{"num_key_value_heads": 3, "intermediate_size": 256, "vocab_size": 1771, "hidden_act": "swiglu", "norm_place": "pre", "rope_fraction": 1.0, "qk_norm": false, "tie_word_embeddings": true, "init": "uniform", "lr_mult_down": 3.0, "beta1": 0.9, "lr_head": 0.00874, "max_seq_len": 256, "train_tokens": 136800000, "dataset": "wikipedia_en"}
Each number is 128 + 32 x the weight over its row's rms, rounded and kept within 0 to 255. Layers, rows and columns count from 0. The size above them is the row's rms in percent of the matrix's.

# layer 4 MLP down (transposed), 256x96, rms 0.279, rows 28-51, columns 0-95
size [109 108  75  96 101 108  95 104  84  96 142  91 112  96  85  91  90  94  99  91  97 116  89 113]
[[132  91 139  12  82 112 152 156 104  90 132 106 103 130  98 107  96 128 110 121 111 134 148 147 191  55  90 102  96 114 104 155 101 129  80 133  95  90 122 156 144  82 100 123 114 162 117 117 148 145 147  67  92 119 144 150 112  93 107 143 148 194 128 162 212 149 121  65 154 170 118 101 144 129 108 124 134 146 130 118 135 128 166 160 136 125 157 134 103  75  94 170 153  95 193 160]
 [122 123 115 160  74 186 127 123 113 104 142 145  88 150  87 159 100  65 143 133 148 167  71 153 177 134 156 134 121 113 208 188  93 120  84  74 111 107  93 128 143 109  78 183 129 179 100  68 103 127 183 167 155 140  86 122 127 115  98 156 117 111 117 155 136 160 146  80 111 112  87  81 144  99 134  89 105 141 121  61 115 164 157 156 171 119  95  84 100  92  99 106 147 137 119 119]
 [137  89  98 103 147 129 114 145 167 161 121 157  82 164 160 172  83 124  80 107 137 156 108 115 161 108 129 150 174 152 138 109 127 140  93 146 131 110 154  77 161 141 113  93 156 107  87 105 136  40 106 184 175 141 167 146 115 137 173 164 128  80  77 164 108 148 190 133  91 103 146 146 136 121 140 192 162 117 108 130 126 116 124 115 191  72 139  76 126  90 114 145 110  98  77  42]
 [157 159 143 123  80 169 117 121  88 131  71 157  91  49 176 168 163  96 133 142 105  86  98  97 143 146  99 202 110 139 145 181 112 183 114 135 146 148 137 153 166 127 146  91 129 128 111 125  84  81 123 130 100 125 153  73 100 118 111 135 137 147 146 127 125 165 138  87  89 109 174 183 130 144 137 179 158 127  38 171 131 118 101 146 112  84 116 144 147 180 150 174 108  85 122 183]
 [133 119 133 189 112 112 166 140  90 161 128 233 136  51  84 139  96 124 105 137 132 160 122 165  53 160  95 102 111 175 126 130 100 141 135  95 112 110 151 147 147 124 211 155 138 151 164  97 181 151 113 105 164 139 109  88 122 105 116  95 196 119 128  99 161 179 159 142 147  99 142 117 149 144 131 190 144 102  90 121 167  93 133 157 112 154 121  74 135  94 137 165 151 101 165 151]
 [116  77  97 165 124 153  87 129 107  98 155 206 107 105 162 181 152  82  92  95 155  96 109 157 105 138 115  68 127  63 128 154 110 125 101 113 137 146 119  95 162 106 154 139 139 118 185 136  90 196 196 129 114 104 206 147 136 113 140 139 152 105 149 148 103 184 104 162 114 172  86 124  95  79 167 142 110  66 132  91 114 149 139 163 138 108 145 120 134 125 160  73 145  87  88 103]
 [124 154 126 155 117 111 148 139 162 144 139 154  62  87 116 145  73 189 160 155 147 114 110  84  40 159 145 110 153  71 137 122  92 135 144 157 144 125 134  67  86 108 189 191 125 167 128 148 116  72 154 104 121 124 162  90 184 134 115 153 120  93  53 130 113 100  69 126 146 129 108  70 128 116 127 123  97 103 163 117 139  62 111 114  85 157 112 101 119 118 137 115 191 110 116  93]
 [116 110 119 176 104 192  86 157  97  84 122 124 157 179 133  66 157 162 159  79 121  86  99 141 158 160 130 188 160 113  83 105 160 119 147 156 148  83  72 131 165 145 103  91 103  99 126 100 115 169 115 104 128 123 166 124 134 105 121 104  73 101 146 158 126 118 186 122 106 174 169 122 149 145 117 132 188 110 121 183 100  69 137 140 126  86 194 167 121 142  69 114 126  62 113 113]
 [134 163 163 137  85 145 146 145 113 157 105 111 149 122 141 160 150 192 107 171 106 113  97 145 134 101  71 163 142 204 166 165  81 135  88 128 131 115 106 124  87 110 135 161 122 126  74  82 116 156 167 157 127 167 133 132 125 134 176  84  90 165  92  78  86 122 130 146 175 127 137  91 112 121  69 185 174 120  94  76 114 136  82 162  76 129 119 120 156 139 186 141 117 138  63  66]
 [160 114 133 106 148 133 119 131 138 113 106 141 136 157  62 128 160 149 119 130 119 131 159 133 143  94 123  33 167 146 152 155  63 136  90  99 135 135 144 130  90 108 107 175  81 142 137  54 147  91 163 120 123 111 126  71 113 150 130 143 173 119 130 149 178 214 110 188 124  62 149 133 180  99 148 125 148 124 137 151  84 106 182 146 106  67 188  88 124 132 105  95 180 156 136 123]
 [109 156 197 165 150  71 149 142 129 130  63  86 124 140 104 130 136 123 162 129 129 110 148 151 149  95 137 168 136  73 104 129  87  97 199 165 167 153 139 132 169 161 171  95 161 102  83 141 118 181 160 185 102 118 133 162 139 153 161 139  76 164 100 126 139  93  96 122  92 164 129 143 124 145  80 166 152 124 122 131 100 129 194 121 104 123 124 154 108 140 115  90  46 127  43  94]
 [200 141 147 166 184 105 110 156 132 187 134 123 170 100 129 170 135 118 200 214  95 134 115 155 142 168 123 119 109 120 123 101  90 137 144 121 119  98 109 124 103 172 117 128 148 120 193 124 152  77 170 115 151 141 117 111  99 159 127 114 129  63 121 133 165  97 156 138 130 150 162 141 174 121 159  41 126 166 179 140  93 140  83 128 126 138 177  89 156 157  94 111 182  93 178 105]
 [145 143 159 134 134 185  51 160 163 189 148 126 163 170 119  75  88  87 136 145 114 112  91 159 101 164 176 136 134  90 100  81 180 163 142  87 130 103 143 142 163 157  96 107 108 155  82 152 122 118 162 161 108  56 126 138 157 147 130  90  92 104 118  69  58 105 156 130 167  86  87 118 105 107  74 167 159 125 144  76 150 128 143  88 137  95 117  93  93 114 157 134 155 118 127  94]
 [139 137 180  96 144 143 132 150 101 129 121 178 126 174 172 136  86 143 160 146  92 131 121  28  54 158  92 133 152  81  60  79 139 164 106 178 149 173 133 139 116 139 123 127 167 132 109  99 107 112 115 151 115 123 159 177 119 151 154  66 122 105 142 132 121 195 144 100 159 170  81 168 114  82 106 148 140  67 114 129 169 168 122 147 108 110 136 138 113 143  99 168  76 103 165 162]
 [118 164 128 139 128 179 108 135 107  96 111 155 101 141  95 157 155  91 148  95 166  93 157 101 144 159  43 146 168 135  50 164 158 126 172 131 135 122 165 173 129 101  99  88 163  92 135 140 156 137 118 181 108 153 194 140 109 117  77 209 158 102 131  66 131 107 113 142 141 131 133 139 170  77 102 168 138  97 116 151 119 145 110 137 209 127 181 181 117 150  94  98 112 137 127 106]
 [ 85  99 102 131 133 120 142 181 180 140 119 109 137 103 170 125 142 158  92 124  96 143 144 138 116 110 171 102 150 122 112 127 153 128 137 109 124  89 108  72 111 109 130 105 147 180 134 213 129 163 145 125  98 215 158 110 149 141 128 119 107 121 127  92 130 155 140  52 108  38 160  79 162  95 145  70 133  99  89 133 161  95 165  69  79 175 107  51 129 131 119 100 129 150 139 152]
 [120  92 113 141 143 143 155  60 102  87 135 116 123  61 119 187  99  76 147 138  98 114 131  72 149 133 153 102  87 114 122  98 127 150  94 187  73  88 101 100 106 147 145 155 114 112 158 153 105 107 134 112 141 110 112 169 139 157 122 131 168 178 112 154  79 106  91 113 141 129 119 172  89 146  98 147 155  83  66  79 172  62  87 192 119 109 178 104 163 159  89  87 136 169 123 159]
 [149  92  62 126 120  68 129 107 130 128 153 114 131  51 121 152  73 116 162  85 153 136  62 131 144 116 122 151  98 108 122 109 105 109 212 139 143  75 149 179 109 114 185 144 164  97  80  95 109 152 139 151 136 130 136  85 100 102 155 138 119 176 119 181 136 159  89  59  94  73  89 150 115 132 149  93 115 118 114  90 119 128 116  82 100  96 106 106 119  80  71 155 183 121 123 142]
 [152  71  94 134 152 113  95 137 172  81 157 126 178  79  87  88 166 180  98 134 124 147 115 113 166 105 129 148  61  99 128 144  95 101 126 117 144 182 119 153 143 154 112 130 135 136 164 140 124 179 130 114 111 103  52 155 161 167 122 209 142 114 107 116 161 143  79 131 133  46 151 108 140 140  72 107  82 127 173 171 120 154 131 126 158 167 162 129 173 143 153  91  71 148 135 171]
 [197 181 121 142 105 116 120 140 135 116 156 130 112  85 106 106 131 102 146 123 135 125 161 123 107 157 119 120 134  44 101 137 154 218 138 175 139 142 119  85 112 151 139 129 109 107  94  95  91 163 133 126 102 117 142  85 139 171 122 155 101 146 154 148  96  99 113 140 132 109  72 110  69 122  58  73 142 155 127  87  77 110  55  70  97 165 123 159 150 179 144  80 112 195 102 108]
 [150 172  90  83 120 152 147 165 170 156 103 147  84 145 111  99 139 113 118 187 145 112 189 112 136 182 107 135 195 136  45 138 126 175 162  96 133 134 114 163 180 129  95 155 154 140  99 123 127 140 147 133 157 137 151 117 110 121 125 171  87 131  99 134 117 148  70  98  79 150 124 127  73 140 146  57 161 111 119 114 110 149  57 109 128 164  94 117 165 195 119  78 113 125 151 196]
 [100  84 121 118 110  95 166 132 172 146 141 227 112 118  90 156 108 122 139 135 124 117 137 155   0 124 115  90 175  95 107  87 131 166 120  71 160 127 108 132 132 120  74 109 148 136 129 127 114 136 130  87 123 122  59  64 154  92 117 154 147 111 133 157 171 149 132 100 158 111 161 111 122 143 104 133  95 119  99 126  75 130 158 131 183 122 106 102 138 120 116 124 177 143 140 106]
 [101 112 164 140 159  77  72 116  90  87 172 108  97 150  72 118 189 141 146 121 169  92  93 111 193 167  71 103 107 139 121 103  96 101 113  95  47 165  93 158 107 116 133 113 121  99 182 131 168 111 174 108 162 126 145  96 158  89 137 110 139 184 114 133 137 108 113 148  82 171 108 126  99 115 123 120 158 113 151 129 126 126  95 146  96 104 137 160 134 104 104 152  83  98 202  52]
 [ 87 120  65 125 171 118  44  77 152 115 102 119 180 140 153 143  85 117 124 129  95 141 163 127 112 191 152 121 130 178 157 157 113 127 140 130 115 125 119 138 138 153 130 166 112 104 107 126  91 103 160  61 133 110 137 173 125 201 141 132 154 107 145  76 124  54 194 136 128 114 135  73 184 111 148 126 178 120 110 131 186 103  90 146 173 149 185 132 113 167 131  83  85 127 164 133]]
# layer 4 MLP gate, 256x96, rms 0.276, rows 29-52, columns 0-95
size [101  76  98 101 114  99 108  89  97 110 102 108 108  96  95 105  89  95  89  93  91  95 120  87]
[[145 147 147  95 173 153 131 138 162 129 161 152 135 126 111  81 175 172  92 164 157 197 145 138 171 172 160 144 100 128 190 137 167  90 122 191  67 123 118  95 132 143 119 120 155 188 143  61  50 123  98 115 109 145  87 159 116 107  98  83  76 170 119 122 155 149 106 128 145 137 130 113 123 193 188 129 118 157 145 137 138 141 117 158 197 161 135 173 110 127 114 161  83 114 160 106]
 [154 175 133 165  89 158 119 107  61  80 105 197 198 130 100 126  98 104 151 192 131 122 111 116 116 185  76 147  93 118 102 127 120 117 126 131 169 113 166 134 135  99 180 139 166 186 179 104 106 187 155 124 122 109 135 139 150 188 122  91  84 174 131 140 115 107  96 159 161 130 102 148 127 179 118 132 151 131  95 163  75  85 134 168  98 153  96 170 106 150 190 110 128 148 160 106]
 [106 151 181 115 128 128 154 121 110 155 122 106 111 127 135 103 112 112 129 108 139 112 153 148 109 153  45 133 116 122  68 142 164 154 200 124  98 113  64 119 134  87  78 145 103  99  72 175  90  87 182  88 135 200 121 133  98 112 204 124 124  95 146 133  98 125 129 128 123 115  91 113 165 102 160 168 180 122 206  76 149 100  92 138  82 104 183 120 115 132 137 123 100 158  81 142]
 [164 168 188 147 132 172 148 114  78 102 147 118 145 150 191 144 157 167  83 161 131 122  64 137 114  83 125 185 110 105 160  55 184 103 174 182 143 153 146  84 135 168 141 120 125 102  96 153 115  91  96  78 173  99 106 110 116 109 109 162 142 131 112 141 131 158 119 108 157 139  54 123 127 124 110  91 130  86 146 124 178 197 128 147 139 102  89 161 105 152 126 122 200 124 160 110]
 [118 123 132  92 173 121 142  92 150 194  91  79 144 150 167 178 137 160  83 127 154 155  76  93  89 155 138 125 139 132 154  86 205 127 166 100  82  95 108 137 127 114 151 166 116 132 153  80 144 180 137 117  97  82 171 141  48  78  98 177 140 120 159 102 128  96  95  68 162 117 120 118  92 150 154 125 115 184  99 170 104 119 124 131 177 165 153 117  98  69  96 128 111 113 122 159]
 [110 132 226 121 209 123 169 161  69 171  92 101 192 145 151 126  84 109 132 171  86 102 168 119 112 130 137 120  95 121 203 105 130 124 116 106  76 113 153 117 119 172  87 171 193 105  91  71 133 142 116 120 143 125 181 154 124 125 107 103 111 143 174 154  54 128 134 135 169 122  78  91 137 132 101 144  98 133 175  98 105 126 130 112 128 135  97 178 143 109 117 101 108 110 126 124]
 [134 134 126 133 154  98 144 104 145 104  82 155 120 132 126 245 130  99 128 165 137 121 143 121 165 137 168  99  59 130 143 134 110  93 141 136 117 179 124  96 180 134 142 187 112 101 106 139 116 128 122 123 149 126 170 148  72 222 142 107 159 165 122 116 108 179 141 130 176 124 112 175  93 102 157 115 120 121 144  85  83 128 147 110 174 115 148  88  73 102 171  89  78 167 143 191]
 [127 158 138 107 192 125 118 148 149 158 124  84  78 145  79 102  78  89 167 140 191 143 159 132 126 135 149 104  88  91  95 153 123 124 129 176 134 104  98 150 181 142 124 154 159  82 185 114 166 161 151 121 186 125 158  75 108 139 156 116 104  81 137 101 184  95 188 163 104 151 166 148 159 104 118 104 133  86 142 144 173 115  99  71 144 134 151 206 141  85 134 132 163 133 104 183]
 [123 144 189 121  98  96 137 124 116 121 142  43  54 163  78 152 147 132 103  97 213 136  67  96 115 133 142 107 124 178 151 145  89 153 194 124 134 119 137 104 112  96  85 193 120 106 129 140 138  41 126 150 122 115 160 120 119 172 138 144 104  86 176 133 159 122 157 154 142 122  99 128 154 178 136 119 159  92 156 125  97 158 124 132 169  73 122 189 128  85 122 142 170 115 109 144]
 [120 173 122  89 170 125 130 131 155  91 163 111 107 214 125 140 129 148 151 115 135 134 143 133 144 201 141 185 154 126 207 106 145  82 120 116 127 136 137 136 117  98  91 161  73  82 127 149 197 119 141  92 161 136 120  80 122 150 149 141 118  35  98 108  93 121 151  83 173 128  64 165 188  87 117 136  86 105  94 112 117 178 134 148  97 167 102 149 137 105 115 143 156 155 118 161]
 [ 95 187  82 154 130 135  96 133 121 109  87 171  90 172 142 165 166 198 109  85 102  97 147  86 125 145 151 114 123 146 145  99 154 153 145 178 184 110  94 146 100 103 136 109  55 122 169 117 178  90 118 142 114 143 131  75 127 119 111 127 105 108 135  99 124 186  83 147 186 148 137 158 170 155 104 103 146 124 104  68 102 139 128 166  95 102 114  54  75 141 160 163 101 171 111 172]
 [176 142 139  73 144 166 127  57 118  88 144 160 160 108 159 121 162 125  97 163 140 124 126 154 194 119 124 177 121  74 209  86  70 116 155 133 124  85 131 179 151  96  89 175 115 123 113 139  93 156 176 129 130 138 145 124 165 166  83 125  86 166 138  90 158 106 121 156 123 160 142  96 130 158 135  83 142  98 138  89 112 122 115  57 148 175 174  89  90  80 116 103 152 159 116  99]
 [ 75 108  98  99 113  84 162 155 135 148 129 135 116 160  87  93 123 147 112 157  86 187 180 124 143 162 176 146  95 137 113 151 114 129 165 133  92  97 111  68  92 125  72 208 138 113 187 125 101 135 108 176 101 110 133  57 153 128 138 121 141 113 164 123 116  99 117 128 129  93  95 107  82 162  92 167  87  90  85  80 132 126 207  66 163 163 173 153 102 141 134 141 159 136 112 142]
 [126 130  67 113  67 197 157 146 169 141  91 119 111 120  62 112 138 106 137 102 222  93 165  91 174 130 137 158 106 123 103 215 116 112 150 167 109 143  94 136 201 134 147 155 170 145 135 133 175  76  77 168 119 133 159  96 128 137 122 124 124 130 100  94 175 143 151 105 109 106  94 160 132 148 123 104 133 166 164 133 166 161  89 173 118 100 140 139 156  79  84 125 159 147 148 137]
 [112 137  72 188 116 178 148  82  98 112 103 160 116 121 108  47 124 113 119 136 144 141 115 127 125 131 150 200 170 134  93 180 106 132 191 126 119 186 173  94  83 120 127 107 114  77 102 166 132 124 110 108 179  72  89  97  87 146 134  77 138 103 151 115 111  65 103 166 157 112 148  94  92 137 157 127 131  78 129 144 143 167 124 115 157 155 119 148  98 106 113 143 126 195 193  87]
 [161 193 106  97 116 191  81  87 138  40  82 151  94 125 126 123 113 190 195 149 186 221 171 125 162 110 106 157  97 103 125 142 120 166 137 168 137 155 124 117 168 133 149  90 130 135  84 125 110 107  95 175 117 139 115 115  82 144 180 142 105 141 166 139 153  98 166 171 160 131 114 134 140 170 107 134 139  94 119 132 150 137 161 110 124 140 161 137 108 181 132 107 194 132  94 136]
 [128 148 123 126 103 142 151 107 133 181  75  95 114 114 159  81 176 145 109 117 157 122  75 104 158 170  65  58 109 151 141 128 126 132  79 164 184 160  89 126 176 105 142 180 107 132 148 119 130 178 152 142 148  59 149 111 150  79  67  79  97 110  85 171  95 141 103 132 113 190 123 133 149 183 132  95  87 118  98  81 132 106 137 164 158 135 108 116 116 114  83 109  97 185 121 156]
 [122 132 157 100 194 135 143 105  99 134 151  76 138 153  87  92 112 105 102 159  83 143  64 153 116 206 137 108 153  47 191 117 186 110 154 108 178 114 179 110 125 159 112 124 169 123 132 159  75 128 129  57 156 140  99 131  82 154 168 166 121 150 126 162 164 133 105 107  86 122 148 133 115 121  77 134 136 140 150  79 122 122 170  61  97 120 131 116 136  91 133 106  80 174 143 111]
 [125 181 120  95 134 139 112 143 120 167 117 105  96 146  99 146 127 132 172 143 116 179 147 136 101  87 165 160 127 169 143 108 122 123 120 141 131  78 190 141 194  73 135 101  89 160 184 156 112 139 114 139 189  88 121 106 100 108 127 129 174  82 123 173 138 155 107 141  81 150 151  96 182  92 153 158 135  90 109 115 166 131  83 185 181 145 180  94 193 115  58 182 131 114  93 146]
 [140 163  84 143 150 120 142 106 176 105  99  84  62 147 169 156 171 122 128 158 137 107 118 125 115 109 174 181 171 233 161  92 166  97 134  90 117 108  89 125 219 137 111 167 137 153 117 141 125 106  91 142 181 142 161 120 121 136 162 137 128 154 106 137 212 117 130 130  90 152 158 122 166 101 136 119 106 155 172 123 134 116 105 158 175  93 105 155 157 128 107 132  98  58 126 168]
 [102 126 117 138  69 112 136 143 144 151 134 139  86 132 103 139  97 119 109 130 143 112 105 122 104 131  80 174 190 107 153 164 148 106 185  93 131 134 106 120 176 153 102 126 180 108 184 111 114 175 130 126  76 144 137 165 109 175 112 149 147  90 122 148 142  30 122 179 190 132 133 110  69  75 101 169  93  78 170 100 161 116 106 122 154 170  68 153 120 174 168 105 139  96 170 109]
 [149 175 161 181 130 155 158 141 125 132 106 116 119  74 147 126 153  76  93 140  90 113 103 104 140  98  89 162 153 140  65  93 102 100 146 187  83  85  88 157 179 181 119 133 151 165 162 103 161 144  81 137 129 169 123 147 128 148 144 130  89 192 128 129 136 133 182 122 146  99 145 155 166  97 156 121 123 146 159  95 129 123 128 121 107 113  82  74 180 140 225  75 125  65 139 139]
 [139 156 130  90 144 119 154 120 101 107 147  97 131 135 161 185 137 140 145 157 126 117  86 148 120 157 154 120 129 173 128 140 128  71 165 116 139 131 135 171 160 142 154 133 104  55 102 132 120  97 166  68 171 117  89 108 123 168 180 157  80 131  68  86 137 106 103 123 109 153 128 149 161  91 130 158 169 121 125 182 168 138 115 175 110  58 163  91 196 165  82 199 105 196 105  98]
 [ 68 154 126 109  73 119 171 119 149 126 134 153 116 164  96 129  97 141 136 130 122 147  71 147 103  92  56 124 152 102 120  57 119  99 116 220  70 131 126  73  76 116  71 112 183 107 138  75 132 103 127 104 131 155  95 137  86 108 150 145 134 147 147 121 134  78 141 119 135  54  93 104 166  88 129 115  69 117 110 102 148 139 117 157 114 106 124 120 110 139 145 154 126  47 181 144]]
# layer 4 MLP up, 256x96, rms 0.27, rows 29-52, columns 0-95
size [ 98  79  94  98 112 102  93  94  95 108  95 108 107  93  91  96  96 107 108  97  92  95 113 100]
[[140  88 186 144 114 151  76 140 135 151  97 113  71  87 140 140 112 139 164 186 180 157 116 122 189 184 117 186  77 115 111 123 118 112 146 145  67 116 128  80 151 127 114 133 147 195 158 106  95 138 142 100  91 174 100 138 107  91  87 156  94 155 111 109  98 140  74 100 150 142 110  75 119 149 162 148 155 123 125 149 171 150 142 186 189 130 167 182 154 117  96 186 134 154  96 117]
 [162 101 135 110  23 103 127  89 116 193  97 137 142 125 135 102 120 119 199 147  85 101 162 137 130 121 126 101  68 148 100 186 124  45 123 128 135 115 167 121 111 107 133 110 117 161 181 182 123 121 141  94  78 108 146  92 155 112  61 139  99 116 150 108 123  92 109 107  99 132 168 151  92 177 142  83 123 154 133 173 107 137 123 109 169 131  85  78 114  85 170 110 174 102 113 102]
 [152 192 179 117  80  83 155 134 132 160 140  88 108 130 122 112 108 122 157 171 144  88  91 136  80 121  74 162 111 119 100 137 188  96 181 126 100 109  77 141 152 115  95 145 168 143  80 190 125  95 173 151 140 199 145 151 125 134 201 101 133  83 113 100 174 129 167 120  75  99 157 136 158  88 182 165 163 108 151 134 113  78 131 119  76 138 154 116  98 154 142 157  96 109 116 149]
 [151 128 176 135 126 144 151 104  45 120 169 163 140 171 179 133 127 156  76 178 125  86  98 115 154  96 163 156 146 150 144  79 157 111 162 183 160 136 118 118  81 160 161 110 146 131 114 126 117 129  96  69 190 117 129  94 107 102  63 140 163 144 104 153 176 149  97  59 190 173  68 106  91 126 130 123 124 102 112 139 165 150 125 156 119  93 100 154 102 156 131 164 192 118 145 110]
 [ 92 105 133  98 107 170  61 117 197  68 136 189 147 158 131 115 123  85  45 162 143 127 112 171 150 192 134 102 117  56 142 120 113 100 134 180 212 162 106 170 141 106 164 141 104 126 144 156 132 122 154 123 108 176 108 147 118 109 124 123 120 141 127 139 141 140 130 128 123 148  99  92 114 137 117  72 106  65 166 113  56 154 166  88 152 100 110 134 111  81 140 104 162 124 156 102]
 [151 176 166 129 170  87 115 125 124 118 110  85 128 150 140 148 127 124 118 167 110 120 159 123 204 138  85 152 142 120 135 134 134 177  67 126 149  82 101 122 112 153  73 136 169 130  67  75 172 107 113 160 178 113 168 184 111 131 111 124 139 140 131 117  67 127 142 168 168 135 143 135 157 111 109 129  95 100 158  91  61 129 136 129 174 108 102 157  81  26  67  94  89 161 129 120]
 [124 138  98 113 127 153 144 105 113 135 137 142 151  96 150  28 142 151 175  91  70 126 123 103  97 106  83 141 179 118 117 149 170 114  87 138 180  87 128 163 111  93 154 137  99 169 130 151 175  84 123 130 143  82  71  84 173  86  96 148  87  98  99 121 146  71 130 126  42 171 144  96 148 122 109 163 148 119 124 129 180 131 144 182 127 131  90 100 111 141  58 110 149  89 110 129]
 [ 96 188 155  89 176  69 131 163 136 168 156 115 117 153 113  97 110  95 182 110 138 160 174 118 144  95 109 117 100 120 187 136 129 103 115 195 155 111 133 125  95 111 134 118  96  86 212 135  95 109 172 175 118 138 126 155  41 128 114 142 116 119 131 108 131 114 153  88 173 125 124  96 113 141  87 109  83  92 145  58  82 150 122  80 126 121 186 116 134 147 102  96 182 184 120 133]
 [172 137 160 184 117 136 139 117 102 104  80 120 143  90 118 143 165 101 172  68 144 148 100 101 113 102 202  99 150 191 132 134  70  83 129 164  68 136 105  93 165  44 150 115 101 125 136 109 143  84 123 120  94  73 141 148  88 160 120 135  55 163 162 167 167 188 109 132  85 130  96 105 120 139 130 151  93 117 145 116 122 207 118 128 158 116 131 134  78 133 104 151 147 145 121 134]
 [ 95 113 156 150 101  97 120 169 125 135  85 116 147  80 124 105 125  98  91 135 111 112 146 145 110  87 153  89 140 143  78 160 107 154  92 146 156 120 112  97 132 185 173 110 175 150  59  97  46 125  88 152 117 143 154 208  83 174 141  91 174 174 144 189 152 131 134 132 112 134 189 100 110 167 131 114 179 167 153 159 168 112 117 110 146 127 126 154 114 167 109  96 100  94 137  57]
 [126 139 102 157 170 107  83 138 137 138 117 168 138 170 141 157 128 157 143  85 157 129 104  49  94 143  93 142 142 163 135  70 166 128 110 206 131 114 151 200 105  95 140 151 107  80 138 156 162 132 136 104  70 114 109 106 147 139 163 163  91 113 102 111 137 169  50 141 189 101 115 169 155  87 169 139 135 124 121 111 112 129  43 153 123 155  78 107 130 113  92 165 136 101 138 187]
 [148 151 131 171 127 160 159 136 112 212 137 112 135 132 141  72  98 109 147 113 138 106 151 173 101 147 166  43  81 139  96 113 184 151 126  52 131 120 113 102  77  98 141 131 134 115 110  88 121 125 111 201 105 137 107 117  62 119 168  98 107 168 140 186  82 192 154 149 106 138 189 194 100 132 132 154 126 132 116 170 139 121 137 125 125  65 134 167 116 128 155 165 127 138 121 156]
 [164 112 146 157  87 139  81 126 154 149 108 100 105  89 177 113 103  73  72 117 183  99 143 177 132  61  82 157 142 148 154 101 160 117  92  91 171 155  95 138 148 112 173 108 120 138 135 135 129 125  73 149 123 178  91 145  92 144 133 157 159 138 163 119 168 112 148 132 104 135 203 130 133 134 157 106 148  67 146  79  88  76  69 163  92 170  97 134 116 166 138  62 142 138 129  80]
 [ 84 134 139 134 161  83  76 111  87 137 180 137 151 145 184 115 127 147 128 161  49 182  88 136 100 135 107 112 115  91 100  60 123 164 109  96 157 105 148 117  50 145 121 130 111 110 110 119  87 162 164 107 142 135 120 136 153 119 161 160 155 136 150 122  77 105  93 178 128 173 162 152 105  92 123 104 122  95  74 132  35 151 170 105 102 117 136 113 122 159 197 127 144  85  84 113]
 [ 69 122  51 183 114 135 149 101 112 129 126 125 113 147  85 105 119 142 116 168 110 158  92 103 105 167 142 186 169 104 103 155 153 147 158 133 150 215 151 100 103 164 121 110 116  50 117 159  82 111 111 138 167 109 122  51 104 134 152 141 151 138 128 158  83 120 128 125 154 110 142  71 139 128 157 162 182  72 121 142 123 213 126 129 105 119 117 148 141 109  80 117 150 174 183 114]
 [ 99 140 118 140  69  82 152 144 128 135 126 110  73 111 148 147 118 140 133 125  68  74 129 146  96 131 116 154 156 171 105 120  89 141  67 160 136 151  73 106 201 187  81  86 112 138 145  85 155  70 178 161 196 168  90 109  99 185 128 150 101 141 115  58 140 127 171 124 100 190  90 137 153 140  91  91 148 133 104 103 112 113 142 139 142  95 139  82 131 122 168 107 121 137 174 117]
 [136 139 167 151  40 130 146 112 139 146 118  83 104 137 157 133 159 116 113 115 138  86  85 113 141 140  53  64 129 152 130 124 131 138  90 194 182 166 111 145 194 148 157 158 106 120 148 129 172 136 179 146 138  84 159 101 141 116  62  75  68  92  70 185 110 138 114 117 110 154 107 146 136 145 114 105  84 105  92 160 100 137 134 135 146 137 136  97 113 153 104 102  91 205 146 152]
 [135 131 113 162 137 125  64 109 135 165  81 108 207 129  68 120 132 128 169 127 118 151  91 153 103 185 119 139 123  70 119 161 155 187 150  93 163 191 179  98  88 176 118  87 164 109 135 161  54 155 120 128 128 176 148 121  95  91 171 187 120 119 132 131  98 138 126 126 119 103 193 147 139 145 132 155  98 123  93  95 131 126  95  98 128 108 103 104  96 151 216 144 121 138 145 162]
 [ 58 113 136  98 128 132 161 153 127  83  64 104 113 122 144 151 140 134 116  98 112 127 150  82 124 111 148 112 124  90  95 112  78  92  95 100 162  88 180 154 123 162 135  84 103 131 132 149 116  93  96  82 112 140 140 105 148 129 116 134 190  94 103 161 158 135 149  60 126 107 104 139 201 103 131 165 161 131 122 127 211 152 134 192 178  71 127  82 148 138 135 146 118  32 106 136]
 [122 188 101 144 140 122 154 102 115 147  50 100  88 137 178 194 105 190 161 125 124  93 164  67  36 124 171 150 162 176 172  98 151 110 103  94 153 167 141 173 134 161  88 139 136  92  83 123 141 110 161 112 163 114 152 125 144 133 147 137  91 127 118 130 189 122 134  90 130 147  77 175 139 102 164 133 166  96 110 129 104 133 121 120 179 105 112 160 161 164  97 145 118 127  64 140]
 [107  59 112 145  94  80 152 157 170 137 143 187  95 123 142 157 133 121  95 136  87  92  96 152 107 129 160 138 217  93 168 155 112 125 138  81 116 122 144 156 125 113 122  72 146 106 116 190 135 178 163 123 102 149  93 147 164 136 103 163 139 129 129 138 153  51 120 163  98 137 136 149  80  84 137 160  94 100 201  93 110 127 102 167 148 155  36 141 102 130  90 112 138 152 148 143]
 [136 131 109 180 129 164 176 110 129  77  92 121 183 150 163  58 125 123 160 217  87 117 102  99 112 169 153 169 129 104 121 182 134 143 133 137 109  72 204 101 114 156 114 113  96 176 140 104 160 181 178 189 131 143 135 139  91 133 118 111 130 158 147 125  97 117 186 122 143 151 155 160 120 135 155 163 132 131 137 130 108 117 165 104 130 152  97  32 124 157 112 130 135 161 115 187]
 [ 72 106  47 104  86 117  97 115 169  83 124 106 128 131 129 122  67 118 106 172 164 133 140 113  96  99 162 162 104 122 139 145 128 108 115 108  55 146 179 116 118 205 155 187 146  72 126 118 135 138 159 107 105 126 157  91  82 169 153 172 155  88 162  97 123 127 149 105 103 127 103 133 150 116 154  62 126  50 127 146 149 116  95  56 199 115 150 104 134 142 149 120 121 136 104 135]
 [157 158 165 148 128 101 100 157  70 100 134 176 135 131 181 181 113  72 114 110  92 114 147 142 192 115 116  80 150 123 193 170 133 170 155 156 126 116 113 193 135  69 158 109 112  92 186 123 136 201 152 134 160 127 153 155 153 165  94 121 129 114 128 118 164 194 101 130 101 159 113 107  94 140  74 165 128 111 111 122 112 104  88  90 157 108 118  79 120 126  80 146  79 187 145 131]]